Each number is 128 + 32 x the weight over the matrix's rms, rounded and kept within 0 to 255. Layers, rows and columns count from 0. Numbers have three digits each.

# layer 15 attention key, 128x160, rms 0.165, rows 118-127, columns 0-159
171188100124158129132147103157075144135120104115138133135169139105057118077095107135117143164081146149160076087128121155172143178160153099119184129080067145136103076163179142096174136150123113119091141105085125162167130076136194128125116193091189120095140181178155158155089145129163115104171117068111088070170097123113124103132106124083132089133095149156123189137164071126106101089155129156149127117135067136175099080137194087176140070178170118140196081116123137131102121152137180
135097143063156107131106034089118162147100104107072201116076075124098108198099101173139100113195126170133174091141091065148134074192108150096136150154105165149119124108140186155081132148140122166076060188109141086110146087049124127124134111113096176152207151153176186112154081110136151194066117194142073162146116106114146168115144108154112114132097150135101156100174115168109144107160131136124140058120096219120130159108185108147158092164104102174115087099172174124102085153150192
113110128115142088056172116153108153137094127153076153183141174133149122145144108100104180132091118156152107190095124153140072137067125153121161149128155113138083106110132147114128175154095127092133090113056139138090169153189131063119075111141093145147082088124129155137108068094152144107132192186155122145111153132116179087150148135148102139117073085127104084154135058145140111188180086127181161129129170136065154118118175083093164127130063141174168091143157143098133113122108133
143173217123101119192123075107133113096042212083124101119141148135120150125110096117127125145129165219201100117200174128187125132121161148097125140148121117150136137054176115098127156162123106102143166120139046115081105130086107079062104142149109131208157144115081107133170151108136173129124131124132101120184130117128072064097099089155139174173137134103136081154149124095133126095142140124165124122106159100123146138133117097176133134117165110145147170145130152152196106157093151
126098156162119084044109132105189157138126184128171086110184066120152079087144117119094113110131169105078140185177184092110080090104159151099117134132058093140117127140171107032096152194108129138173126102160182087177136180094114065113161124086103105198085136136093071148153149149143150130126124108100113115136159192085113147093136108151105148133144104143149111145145143120096125113125143111055160145165104168112098120106182118194155149135133147104078198139136169099164095152117148
118128109208121128094077163098099103117089119119047158054128136167123067132152167156118112117148124200063081119186092101149129122205114111056148118108132099127176080162224105145165125073132093068093159139176187147130147000107088111147101097103142077112095092178153125123141176087118141202150155133040083108072100128177166152197130153059065069169128110123103157128203149125170169137214117106075084071105157119174132157143084141140129138092127193146136099113145095114163132075170123
170118139147119090173136085143099204154094107203165133164103143126117142150168108186144131113085112124098174100195142134144182126163102119120182189098108089088110132119147084122152081126092117091111102068142079131155119200115144093115163111133196144122151115213137190100167131094050127127166126162078159132094179111135122121080119117136085122120089155141178071111116164135102145117124117171140155118170164174190087168095099166096111132120177076140103165158173101075110112138144087
176148157149092136101053161165119112134165063096152130119111114175150103132046163091110092094175077096159099110120172178137114173141087160114083122121173136148080129155121177170125184083080154108113117149157102120225112073148176121125096094120226166097168135064137092096119109122107154129091127123137107113149139171089160098109125153115139114100130164186101094146148083125087158170092070167116168162058104092151092171099153060109084095087049126129130115091115054074121141116099081
043151183148093117193071063125192141085168132178175127137147084122127132179125143139180097122113078089156136128074146118110126087170070145165080092078117081169175103124125102172113201064082093137135108165158144178163150181108135122123125126088141155113101146155159111103169135173046051181093137126140156095157127168096062139102139111105146109059117174158100131145111070077125077131131113109202128185044174114129111151095173118128159169131075201105152129140130091146100126151153117
124137152189097118097111164110138111129179117182109085183147141108109134098129107102148083174168134194099171122084122126101232102091151140148115111160075062130142082146080167130117147180183119101145191156131137132138130146124149108111098151091100104152113171201103137157103157137138162119155088106157126151100131117159131085096144180109109097084121192158223071143178071126123150144138082146116115120120155055120089223111095149097113119157121121102101124188092156166181121163120104
# layer 15 attention query, 128x160, rms 0.172, rows 119-127, columns 0-159
102120150095096163152151127135173102141125142119194197137106140187091068129117120123061182129145155136107045134144098170144114137082171118172157135133157138106072136185069137114135155179151147103108127123131165161108094141127112140123083058113060194155105114155133067094151116136128064176147135097158059162117146119119136181152105132099100097121100148162096145168112080131134109102113142098099116173155129142098090138108130084128153111136156108081152094141150153093106144136117146
073122145110158183075107123151129107085099100095129122184142102148102112125128181172139139156098120190087123173093141146157128172116147130140147106157128096127151060131120121086148110149159159128138081137052065167152127149091188148131149134110058175170154123131140115105109163149127197104098099131185089160104137161147139119077138100117156101134100117104153112121146088117110097166106113063154108179139155174121129092119138109146116146092159102136204152135115133152109104143084106
198175145122067121215102134148080103103126158115140165116123085064119112122133154155111131154122116154132148126111159189138127114097144147084173200158152132086193108105190167187100175155133124149075098138169126149133112151095105152107135154056118153136147101102107114092125153089151139132099090083129144121097107095174101091145127145071157144158120132154100149159169125067121167139120109089147115139139104101163076119138128125157129119117121113182081154096200094148158178165106135
180145142091104103169132137129100170107134204119150155118122125021061103093161102132107108083160132138067162134123145101135142179067115145116141109135108112124114138126123110132065136094134131106126141105139128153087153183135149170124207142132173053123065160063164155186163137125137099076102126105112139146125087205171147128118107096109106117148107135083153114143140161078128091101125181180107167175190172110200143120097116167115184101158178153131140121153171131121142180103117136
123146136116136166175134114153110188159089172117104130097151137103095164203058129131125163219177133103159094144111181146186079120179140152130099082036131098101158101151094152112087133092151102149130094153220099148068082117076093120139104101125202102102124186113100147188129076073060071174164106123181119160138124146107096169150151193072138108138122132159113128115196118134197105131116044145083028147134172145091199136153162177168087089127102164124153100111122149104118117117145075
123158184131086140174101142099128165226089151129138106084145085190075102102106154166069152104189150100103143052107098147087086059131096147142147147095147191135129107148155112104153124118144121127140153120118147098070178098142121118123145086080173089111130100143143128169083074152113166094162196076132114159083166128149158125113173109069111223068142079124175134173182127110122128115140109127124163107124148149164142121164160163151104175141133085080125111117124113162148143131115143
104097186161177106048128145082162115108203027144138135191147122149144092133122082140068174136128120150186121188064142115106115188096161130094133118131065135127071139126099093183122100165089166149131066085160100144173097087132080121145081135101168116122177104126121177110094107151213117141181126167157013119069081126150090122122118127128140108144162119170120078171142085169136119188107074143187139122136117174069141123150165111118134134072106196185156112096091075080060080116129121
113105137146091126140116147176197078121159154114167141159184141171184068165106092093192080099111123131157117062074094156148126127148143158090102136131136068186147136099057107175147150118163137140136116087120156201145171168135105109077070145098100121088157111178073160107171086137136122152172126105128166130118124193171085090059134118125171173114153193150104145101102117141089159117126200147192136103127179110140178159138122145089041119105150151131167149145118150140089117118169131
107210178217104092151133165138109128123123178166111163153159146143123157129112088129056129128098126155174094163086111112091119116122134130116134160135085085112183094173039144145123169111111092109134132119065178144171151080179128094071119087156144084195089122123101119141127108148119132157122123193124158137086118157180123091095151161086110156121110127119160122123148152141101150142099126149199072163154153062097133156091045131134176121116106148114129121133139101195178144124100102
# layer 15 attention value, 128x160, rms 0.22, rows 64-98, columns 0-159
138166159159127144102153119182167126087120103074121126116184145140134108157175137146151161124127134032110108108129117194137195092138109105165129124166130140111087091102076136141139084110184095105171126145086132102137122084093174142146138122124138115170135120125166118090105104126100077109142170144141154137150134180124104150186149148174094139100136137194101186123121091138119061145101110060131165184120128146137121089164147138105118140187165165134143117112072145123144147129201124
149102085105173106111065169088184102120094166044129179107134181160091099157093165147104131162163104148115147096157128062107090136109085138081112104134119111113145140113144171081165130088121153100147142106124100109163110104146092178168114184053080103118126117111107092118106120103191157155112155119142122085153162082099153138140128175084120092147101105154135068166106121089110169157123118154158113144112164128151167137174103107137132108138148125165129136143078120114108124150165192
139144125200142111161143113123120075125154075113138080166046105105106078126148226187123150107167128111148116080171104129170111182092126126152117149099178140206121154159132184073111085120121165113112114133116106108106133144149093124126129114118142127153130164111108163094167159110122080146166110120109071115128054102114112143084138106127102070082149172158097105091122131109079101136141089159110068156117084064110135130136120135163155173176153100124117081155071101120134131085108160
114139146194156094131110141128190107130149153185205169121117086186121150077129142085188164149173138071149079141138149103148111146186170123124148164105160109151111111100111132101086121147156114085114089113151114073138064111168162156111145157195087115156127130108125091193102087115139076169175078101166083139120098139161141093141090128172139163132079113216119115154154086084065162103128084067088166114209147159125157179158079186098160129133111128074088147052079177105108108099152099
126151110138146132121129139112123176086133120082098115123102097100114113133138083157036123148132136161190164135141099133085115155115121115129144117162090126141165135196092103119158131146080211137153132081093107031117147116167099165113128172098135168138103096136129079093148132072191126105165136134177199128158090103163114186150189154089090141110109105139079144118114156137122119132088136153140141167110050096140101128134127131137156138160151132181140148152154129090113199073195124
113153122163134114036148070108105183112119136147120138137129186097202061111119125149074109164195086162117119191137129133163101127103134154112125097137129165091116182092091101119129190118090195102142128166161133121111111113130077090069112190111107100137146127116155188117135202092155080136114147070159147132081104085107084127137139190110172129100197087089119116181110131213139146111147132169112144155121077112078105113231116070176168214103142153129121078088196143131061125122143092
152130134195166160107125157112146127159126116123181139162139117065174153107088118166156169171159106104124100088124121154144118078165153135190158132137108067124086104076143105083134194152138127170143132055129144148186144195128158136159121143110151147164125124179069117156120145153142167130128138095131117137144140103149074089188093120125074123162136110116144120135135152126105148088117067111083182086060208176151097065104131128136112101152092133111081134097152143094137086120123109
104143104144094093129140165161137095143078047109059170114175095099155160180164157140173154120083171085167162184109131082103160169116148165057125123112158184169129100106120143126120157142148142094119153085169185102101104066153087127065093119114110144047117141123086124150143153137151101118174158111139119068178188133127105111140139116062128149133126152168099134161132089153108083175105154078079083162130165087123136197188123085100109081119125102124109092127164144112131076113127136
122109070151136084155139154127174112115130100135159158095120133175135082130101138118102128152073119109160180094074117175128060124079110140144100144117126144169137142177084086149102113090116143125170083116107149092092110094178109179162214091124096124117202109187153181092152072069134105131099088136090105132108155142161120135149138095182088136121126111135118199106103104145131156095119114118076151056177177170176121119105154090144162164108129203146141175137101174118118172160140119
166142116156149145140135102126102166108100126104131141155108149108168092136140149137163145132112138145096116130144098147120128116119074099115083067102141133146169077131097140148115129061176143106118163103120089156162056169137126107117134199155124127132132162114125158151143148172167168127175161126114150141103139116179100117093135139119131151120099189095132149099172144128166147105139159100087192141136108187203111194122093109144128115109125080080117158099081083103120142131107166
124126125126162167157069155166103121112119124134121106077076114178171186101123144101107154108163124078163087101136086131133082133114107102108087148137115092156171120133123165089166155102104130085107120127094204099108144047094131066074167113120104077154081087165165145114131113123177116109152099173103136154144147153136120075113145143154102087131114177047105174153076118108186105119133110143130102136081153057164126090128137077149133172149162104121107115121138144121092098149077111
170114101132108136067092127137091094154073109191149106112118083109092085096108138111103119094213137160161093128118157158089175155118100138115119196165173147107094112106125109123164134171108098121125104130116087184140131098162116167137126143112093118144100165059158119129034121117139120147107165079116177100114136127109096115126122125140167127129135068170148091126148143176112092083125171035140078058147053193129181154127172169100105058145100081151158129113062149134184124110134155
063122155117119166177123225142097121150153080112125154123129112148120203103083139105169148132140153135104149123151063148128102101146096083079099132141118190185192132125090188102108120106130111133151147141112098099105095148127138155166161147088108107146111100138141169135102123121071107090088097074107150140122096187094121068065154184139126133115146163143126136139081114099145055142118126186119121071160117150113128127098137108114140134107116117105163108131078083155118177130121160
146077143170114140157074153116073106139131165105139133083128124148132122091118094100149150113089092144153093092123147134103102080155136140087112131102121086078145123130135171133120141129113113113105073099111123141144181117120106125109084109155089078141135083111139146109189103116132165143118083145137118167115194151034107126119119131058160128130157103171125062134073108157124085142108121101186109159144142116176120084178032144148089104138141116097142136158117147110154134155160143
121172164108124142129120163110096023175151163138179145124125088130134128153154120067149119110155113146120085086120177110143119119070169069111192137082100104106137104132123119109107119171120124152137076144163128163137136126151149101093180115073129160098111121168103133158102109080152191114081124107182203130119155179164096085187147114089141080150189135147116165174142142153169127139183077113166141138181134156152134163143152166164181167180129148112156085086119151165081134164128086
126164146177130099173076130108088090127109128106134112086109137179152133142126138111131177143125108155186150161177104160169141125126137123167106097226088116078091113157139100076162100137136198095097105123085138114159092108076112141178091146115123098124103097127108127105138137146123122133159092108113133091157137094138088100104170107165110176126143202165107144116087137131150109113134170142080082123145175192164103151136121139144085156137212145153147157104095140171142124126094172
097139151147174132078116106122110090127191162080126138121164096159113095114186128162126143121141110151140067140110119084103140065174068104126135082137183127108066133111171122087087163104110095129141152109112154113104165139108169123121170135086143136089137065115113082113123121104077162161208138156101157143092176111118154107140107101170136123209106103090119134087148092084097112081120101117162092156110145180119120090217105130130129148110080163153156132142174108165144100087119180
078111102135164123115147081118076100115106153143143150093123138109147135133157095121156163136118124172156099142102131125091125131133179141124175156124153090095135147148103128153143108091126094074070138098128188159135134071160164138096116144119143172092071168059137141144157148134101130181099160143165130119124141192093116174121165081119126136128095089112128093069123095116092134121137118116144113136112155164121161116115076131066104155122111159092135144134094112144090157118168063
175161081103121162172110137091141213134126124110111155113133085144171148146143135150124082121185101157125130084109103149072187155174108149186148164146178148138090179164141080141137199125141143086141083117122124097148125121136110130107150130133171123140119186084147199130094123175186182079154080099137165116122173134118125145135147095119096096112117103161143130078146131163114063175213143101123103118095182097113106145114139060064139165148130137140111101163104114166140158084125139
124140159153110174137133147125130140122138115108169149112100151107113098147106151120112147191115174088198198081150138151160115067150101111148112123196099116116124135145099130141109107108138104136135196107091114115153091184118130124116136069152068188121132081110149167101101107153125127123103138152104159081092162085079139156135127204136135161106139228127133137117132099106119082155090144220139128141096109116078147145097111068094148130073208117134083093118136156139128119096128201
119103075158114186122145127178096149108137144141097173152228117138128133141096097140124134162157128156112109120166165100180161124114140171153133130081183145172140167183098147133102110132068105131141161107130155107114073135100095176160077121141087089073137119155150177102122178117149136149171148096132142153114148148154135118048133090125162082146134145159096120123129076152134145154087122132140080130094182142092128120123170140081145129083095119135130139108148083121133176137119103
120178116117107156125111112154160165108124102144116150134151096125130148127111090135179165149124114102129171129114062113118165162126151145167190097095131146113176080182103115203153145097132107148159149134171135084172176152200183103170144117146187173089071108123095093089144109124128163176140122076140169127135158151103110157113100080152126165099087122125112119152114112151125140138123118143121166151177122139123127195137191103167182094086112114112139170164133100139164128140125134
159130154119112145138124110132174183132177134186161133127143132169119146081176071100164158097126065102170082141120144157163122167105103090177156199145084118152158136163115184092184161124168105138115122160141145046145130109101151073148119154129169111132160099086135108158155099125121134161104095153146138156152146143182137103118123153084062136162175201096081176110082102109149119077171156147114223116174105114106175126196066097129136154204092122115170158138125109141121129102101154
128164168099108200101221140064139116130115128162115041149143133131116156099100184150114153157098131127173090137134147150105145160187129144127086123124058196082154119139152118077116119127113124145169164168082128121089098152121158130078135119146123162163126150137188153145170082150158084169153190176101101119104136145073127085149109119067206121106109134142146120139087119155129131150103107111134097099106045144138121102111140101073102096109140125130108121146124110137092164146189165
087123138129147129146076095125094158118170186124146150067135080161122059134111210121081136100158127070109140139068077079156161189126134089141103157174101142150147115121158085113147160121160110120188147116151136147128118119162162163124127175136143120151111154145106146143090091176229165102147159167170190167110127093094135110140102174106090101113156127159171126140146150090181100123158136099160084122083166131132151142132127121113230166105189145115117163115138076148165146103085132
074091115097133170113137074148176088126141105141194095144093158113203123101160134152133090100171114143115153113110139159153087073113100093107172124140181129172177110127116121168167119127088137137147108090128127221155133069162102121171173130194130142146167106104106121121141072153089152163096162068191148144157156070152121114158152104122168114124107142082129118127137134184098148099214132134130128075143139126084161094105140161127119157126125187148103162149127170056066091137125131
145104119082093150124088182121130193120087113151046102150131119099056139137121120214110155096115133138161123104081097137064107104132127156109101129093127113155152153162181111175114187082076117166136039111112181197139100157151186103087117124162088115120098123072109157122126123092123140147122133159095125090136071149128136113141131101132143126139164123126090148142146195138120121122110122187127113147158132119177147167112104146122161143104184161076135119120133093113116104110137137
122139132113153144218166147123109091127176152089134165178220112145162134130086177191135119140133129091144137163111122176095116145081148109172118147097154103129154114147126098101127142137117111166133107103117173041119147093164137091145133139116152148140070114072092103169138149075133144085122149062116108117117066073183134112168120119157132102099147121169081113105166128123138175096146115118180134141102142093082144106132137081153075122112123063131180194124125173095120159116136176
109108109095162134153089152102143079160088151044069085169105089152148105148102135165063136126144095112077041146168127099141117161101107145137166172128144140155130139057152088121083151098089093144142130082142133108138119167147105120124076194153116146131091133157145181132140032077128111093106162164119113157136200138145132138086116136148146102129087182122124098073168118114134157096203114117113095075187146154069104160174090116133141107069109120128181152115105167068123142123144054
079206138106086095161135124129140076097125119094127117107125121103138142130096094153171127110146155038135105216205106117117118152124068113067114113158156163187120111162176128158122156134149068168141152117104126088093128103157140122187120100129105118101149138108140101087097158166083145121157140084126157154117114110155167095125167116136137164167141140104163108109144120150104075145109121088168153138128122113131102116056089172144131108092091116138181074098070127128133121113130104
094116118143141120117191133132138137144102080115152108133113170091134131091146139103195144122096169124196127126135147114145166131133151111156113138112115108155139108145117105099151133139179083179138131050117115120115141138126061168134142185135152138100101115105104099118101123171074102130121123119123082144169159182056103051141106111128125163174145141193159145101095169155128109135110126164105086077118145107095151134080167117203101160154110118145149147054142133095154157175144148
135170101129164191094158110159110113151090076153126105165098086162127087126136203142139063125142120099094089094080138160140076122138109090130156144115107066138101099112153077171097114107103130155128145088159091134119176171089083114149146134087136156142021119118098102148055122114113167126149092142124156149071105100139170162138140142099103104163122119087151115121116095155106108153148114138173156145113122136140156097142064121151106142126139104142156147149124115176116145166174127
149112105147092133141095098132122132109139112092153113131166169139110133137119143100070101108112154141116144081145094072134162164072160103178144081139118085199113096168071093131118124157133179109143086096117121105160150106146127089166124135120105111182159114104086159131093138087143064142172120127148128102105097160082142095209126121108140129150145113152138126118114128176095166121086173072082205133162188124138147076114063086130117117089153137112202109097212101081135116132147105
071159127192166137150108140089171142130160152114126151173121125088111115138128131132147129140154135142166121118090148108130115123168151058089162079143169144178171119140143098174160112096093126074185151101133127091085131147142088064174157100099124129083133129101082110120108141106118145132071171128148085080144119143169107148110155104156140093118108149102120122107150136105085108114105156142137124166123068113142071179177130093143113119113151155150154139119135166093071121064132135
088108126148123116140147133089146092070097115104182113166134129135114126155200161143110137139164138143119086103186150097108128151145115120167155108128106110122126124106126101128153128149170144182119115138080174067165125163143161139125126134099095114159140166149056129109138120120113108141128139134107124118116132169142116117177172119111134143184194109091113105161094129161140193160122062108120112101153068183110059110129170102158131110091133074136106110122169177103162122078114114
# layer 15 attention output (transposed), 128x160, rms 0.165, rows 64-97, columns 0-159
103137110147089151146128163137078127107130129119134138148097119115186148129110133143157123150109111168138122141105114120105111125162141101183132106097138061125127184181149146120073148104137131085113129121067128156143132148113160104073117146137108147095182145092181121084152144100170139121106061097135105157167124055123122150068145138166134107140123133110147179190141099114116133092125113144123082088177113111102154143159120112148127079143131155159110119122116110074112142157041101
125168125115139141183182126129135122085202140127168089107130123139137110119177115138132150129162172133094149133152123162120154085172203169142071137109140125120106085162104123170129198149090152202122109140178155132158182074158128119121134094233140159108102114143135191139119100170184181085134142136113150121104176128139126106130114139178114162119106114067109137109131182141163169139125170131138126116162171104154107097106105161103085141123111124112131176116181109155134128118123114
106180112104134139138161138114092150121128155132162158111181076106154085102107103132116107132090170163127113131080163133125127145095150079136120117086152054044149099063109101201163131093205088102176165111141095096089097121145110135099087091117072181120103124094154150131164091114105096155140146141137127125117182131082137126120088156123140120188131093129125128175080149095134140120072083129121169106159141173113116120103134122155116080145144220138153126123167094092138094169148143
145102102076168141155077125121099104163151108117109120169142153164090086191157120149146068099158063166158115129115111150111074091121153096158138129130136152108148119112169109124169118149113143111126162130100110118106143109086075154149049165135121137145103173139110128083146167108118158136070082126102135133203181120095175137134176138106154108147120106101105163130093166115168142121056218128152134195132121142129137125087130138174176105167184155127138105209142142132179116121106166
106134113101078164166136145132129080101149081139156132159119106140177154122131134076211153100097153150127152122139121122108193144111107168092119171117147112127128090102133153147028128092143112127124089137154162120112126117128141087191099065137145183136122113104135181169114107163134129119102141152136078123112107113108129100103070129161119081146137151133141137134129083136110164180126044141098118117137159156103123132166120136140127136142139131080101161080143135119072114171094120
141121161100124116095144160117128089136147130065187158103135122172115196074145183172126136139125168126130085137106134148155114170149125192124166165151190101126118056184113156145080108131131163132147097205115162142110149167165109140104070106123167138071089083148125178154124093140142140163120164202112094138062080186106171112124161132120127148132121131159123112149120053128148139090100105109143132154171188098074093136090116179142122096141122100145210112113122101173104117156121190
174142102072178136090081139140188147103156118068099119161112103115112118150101117128081103080168104163123157107166149127130111126154123163130122103054147143131120103162119126121149111107113122119207160141168137093108157102157163116154144106128177169081104146130143097136123122113150175153139115149107155167066073139127187086125150169120137130152107151138109162155141113120184114126124181226142108172199134155126132131104190147138157104104155066092118138167094089140136155121109111
107105167100123130134133133075131069133127153187156119175152111223109150077100056088178112133154129112130155061119096132112127117102085061140104154154134087124083142100161107095150089093087140132048140179094095133100127128156072171150130164102093163087112110074132162050075148127175128072082116130060146118141163097106087094131160099194136082154124069107122132104091127121123154116055127120143166145134109139099096124119109173130138144130139096110105158139162128128123146152135084
148158149119164133143148144106107090187149082149137125109062120094106131182135095070091145089212090115134087157098113141141169077162142117161193050089182139142179132095098208134129188166131171140056113174142121154146171143079157117132049160149082159137134141121123101084126170173141147128144154147173104090154087072091125166153118151095098113178088125116108088174103104107140132174102126179093081149148102135131124144126085201130162149141130168127147092132135138106106120187173111
139129080062160152134127129136131159134121093164100117101123122126135164101121107111084149165134122143149151136130129168126144148089120131147150170147139155150091171121109104090157118148144159136147110146098130135122156158106131086175132073151160112143140138148141110106091118076112127151109111129168150114097096080079192092112130108155139134116077092140135105161076136147091090133076143114179096095095165117169121116136101144129131131130113122165157120180108133133140151178166146
123157113137109137115120103106160166148109167171103151164128115141141113093191126155136114133110203155128143113061141079149198076136131146171144071098064122133153161140114099125116103109140127152096101114157092137116126191106133102097134121119054132125157147159144126080171086139085079126154126105157164145137095133124100176123117180106082180116126120133128102133194108118132098153121136118135144158136056139123086113122101115134138150142123121108120180090134123121143109139142210
148174122121118138053142140144087130094155175120159159107123125062112183111089142096140101138127080114102121105217072100118078146117153065142069141159133117176160141133140153098124066129104044127179159092121189096122106120158149174100073135141155113163100120096093135172232127130142099151146028092075159139059160111139128095137152123130114102095107153127111173106101172130124149108124164161117154161124197085112130190072130124160123109100161150131105105121164110107105124111128131
148129106105128078110132165107095144115060119136105112140109136118183116149185140072103143113164115129140161139140181127176184083110169049143127116109111117105090174126169119120121157142142140105138112095105167143145143157165136110094108162155142112139127127108165110192115204114129134122122113130147094077185088078133126158111147042120127140178109106089160137139158131160157189153098141110107146127139139148122155152140129149112150135140124147122123195129160122118122030147133092
147083095197128112150145127176151129134138091091101155162209161143140119126157142132153069176139110144133133081143118124162137131139105107091126082088091161151107128164146146110151185121120122094115131138129141147101077149138129121146153142175109121134119170162080125154159115136171122101134200082118184084130142155150116189113131124139131189124140095085097138097148164130128164119139121115139151067143110117105120109097105111139105168092116093180145154141102099150118099086102115
129127114156160067124108122130114124112152167103129156111095137091101114166156181082142093128148126134103089113105103146111159113126102148166121122159157165125079192119098112120122169140096137070149078097136155089092106121154124092078138178098093144041133089121114136152119144196117128192155087149128169169157108160093103125151160128141105191066123173122148067152103161120125139077090126160083144137114151140070086108114099106101135157105114117096139188131152145115110153094184184
137180101143055189110108107105099185070087120127126125112126087107123111082207104111121117150127141082081133108154158098092104078153109116094078085117127139165153107141096114140153101155147118115169103178174166136067144154120202081098143129156156182121156166077180125134095098132141128071114098105101111154147097112148189185121096177157105120138139119070102102174083110119151112136128082127155156101119102096178084145151120141169144115155060137168095151130151101119076179162179089
171184124119097113155116156121113129186113124085162144164102138142095113143103096136153125116138172115120090147117089077070060167099145133165176121090131143105132132149077083134142140166091142068142164159118158160117115058129131114040159101142143146069156167163155132161087095125115110143080128118149148166116110154130085139128155089093100136044121123146125153118082109156135110144146136123120139130097159166156103120136131174121138175150146074134114103114101156155161172110103072
142109144153103098123134132160098077132139110144107118169130128166113153119103157159123127157156154120099122068160110118144113151073103094084159129107147159136109117133174113110135165148104180162164143111093107113110086172114079102167111128137152128117118131168089120138097158144184118129137123143123151177169158109154157111163166108144105116122157104175117136130064171099092129141106154160114122188084136141140133137168123084129133125170116122153133067085168181136133115096090119
132164122099090124121178155166155080114117170186133138129094080042138129123121095119101208171150164137123149093207142137140128120109140167121131136124132139080083130108145150085119099129134141134153159093112132191117141150094151135151141111098126136134140161130126108124162116119127068148107183165074120176126133091150115086166137126151117146167134104111155114127130156090121139098135180153141175149115124141125138152150089186222095126099143162105121167064164123149154141152116127
137134133087116083193168100103153102120095131102106104119114123159170123117192094180100187076139071117091119151126194118092153152118201115060077133102163131086132152118127132097117176148190155140070110182140080211128196136150142102119090149143108127118117138105170120112088148130132144074133111145122093075124097120113117121085141081097129120125111098131167150169139122189133170127130145088133087086144141159138116136170124160156090130182059115135176130144155114078145114199096142
152139151127134106130132132069128120159104124126177072081052159147119149129134126080167142137168182095120126143157136125174122126124135072109123103088137129173133116109174103090147104112161120122136174149102154104142170097141151084113125139137121155143082120151133130104092122100119158117040152162100164147113167096078120129136136096135135189135119098156122138101097130140159171110099145174122149117143192138133154116125086142140141131172124154116167090114119140146142073119082133
152121157120097124147088132103116118091121157152131099133080175127119127147076104140157094168125146153188155120152162120140138121132135167073127168186147169146118173083151163105160137139111153146095153060121131131109121130096090137137120120118126112139130128103132137156129135134097184077096129125167049132128080123128112083117120130112157126149147120146120122104108169136107108137113111134167092155090204159131193108151134115092149153115114106111124151107120175056146132132085111
114106074092079166135048092141095121103076132207114123139165107123138138182129166192154125155106245187135083139129097142111112116154153166183144057146100179103088134144145154065192146181131146153126108080156143161136100146149141147140171098104130147138088168129102086158152188100114081098147082149138104181146086172111124152108138151119130095150111100094090118155178148166102099156145107109185137116188096186187133120069186170140200118098127140134119170104106160124155129117141177
130120132106123111211159158127073154147094117122115223183144159187154165197121102140125132071173127119146163141069144122165203171121131095116163158138183143155092131086122179152097156213168110125076109121067143192178158146115143147130119089106117164158170114155150105130128135121130152121118107125136156113141135117176140128130194113172129142115122132172169171074151115094092173145176177105140120101115152107109121180182158138188080132146087142151165141146113103130170112167076131
200197062092145184163145150149142075105135120165111186124121117111100093096155099087118135160096121143113104080107148178102172150146151140184151155098109096101159160111100146154142176137140150114101114104102131141143185131090103127189100143193112108114171185152137096104135102143059079206134121097154076167128082126193152097132080097135126129059107147110137111083125198150117134152142200148176144110114141165149102121100173121115098083145068140140151101112123174132136167152170162
138118176104153087132169119109139139139137122129107078153157155127071179148096185143132173158143120122072093157166140100117158125062145190124122138133104114123110095163092176128069156126068099172125102095183084064105082180108146126123105109097149061086080109121148149136155100147123127148132096097126073096119150187134125121152114123097132118145037103139158154142137122136147080163119110131117108157118155181154158132112082159077123097089108054149107104150129139088115126124122187
092129095183131135130180103120120057146141148111152159169123143126203124122136112106094105130112153102144147129100192111154155165140139113181162143157135153135173109054099098085106106110141117138107122138164122098127128089143122111188142146081106171169104143131191151141122147131078076170151170166115163138102114111146143096111096113122169163129105163133092108138100086155155119151136159095093118141069195154065082077155157118096152189107059144146151076093128151118089110139158143
176151122098142130141113109145159183140127125099156158118121092107121105136125141153140146126119228129112171194169104193116165126161071161102124165117141150145153157119158165144162137124092089114086181151169136150089122085150078165151089115129154141107129134166147147080138134120160137163120151162084111138109155138099124100131097125125180116154108130140156148208155126100153111216151129148067150107160169175109172103141106149104134125123138141085119117143169126067135143121132098
165156171125122092181137152151101104152139151082175119153149185136069119110166139127129145128177171145160159171127114151104164102133156155141145178122160125145120080146087175096070123157100139129135133123130106153060103061161131138128157090176107120163129104126123112050087163125122149184103096150156127141126142081076205078126152112121151192150132062122182114135144111120174147161075111173088118123176144153126157089072095104108153159097106120146125115108092151139179092113074130
187114115187168114125114150109106177160080168139112104136133155110154147101087098105110115140127097147126151156171103119093112133099147064131149175154126069104144132127130111169129090131120124073122129114103167132098104113148083164109155174113221115154121091081119148143140146083132113133094124073118144115145166101149121115107093058161155113100145109148111164168161107118134142125113116143136086156131149174169166190167117135091136129157161138150127191121184168125096097140112108
174130129124152182121106138159135168096140153147133142131152111145142132136091129129168125153137070152109144177132154145127132124146102073125146178083116119169120134098107193162152145154086157113144137175107100150130169149167193143153100078140142131168122118114209157140146141099153150155094083153138138121132099121110152151104210125117130105163120173129072122120181123145133134133074135123109162224167135160113145154121131169087169117162108126109147175135076102106134109106094159
152124138108108076107120111122139113118193137101117129097135073048122075133124157215142148141105168108076143154092128122066136147082119155117105124111159155121135145159120083128121162128106122141205102125090155162148105092132125099050096111128141079130183109155114131147130106136121094139120111124109090109094135136124085091107121089167152116125138087162103125112136183108133109168152129138096151091168133148159111083152150144084128100123123085109096121178104140089127132085103127
144162148180143165143093171059117104103148090110112117119103143140134162083094129122138143125151106188124155149136159193131154132168102152111127150169115120121135102129108164103130099095127079121140155158096121073123136123133135143164158132136130121096109126145161134087147143176176143120082150129183105162141142135159122149092147144142112127149052132114106142165159127144168156132102105174118127102144168163091127117115135162165184121190174118111133106126096126168070162140124170
116128154119132108135133123112147160162108101141134100155155089144123141092106136160154167118126140098078157109180083120076104130134099187104086187138125141114117152135147106152096128122144138148092158136140107132117090120124087129124108143117169104079105116119164149151131147104127150135140149109127142123183154130124098096146093141125172146111128071153105114154091095134161201160070071097095096121075169151127139094122130146171100147113105105080042117132103102113132098179179183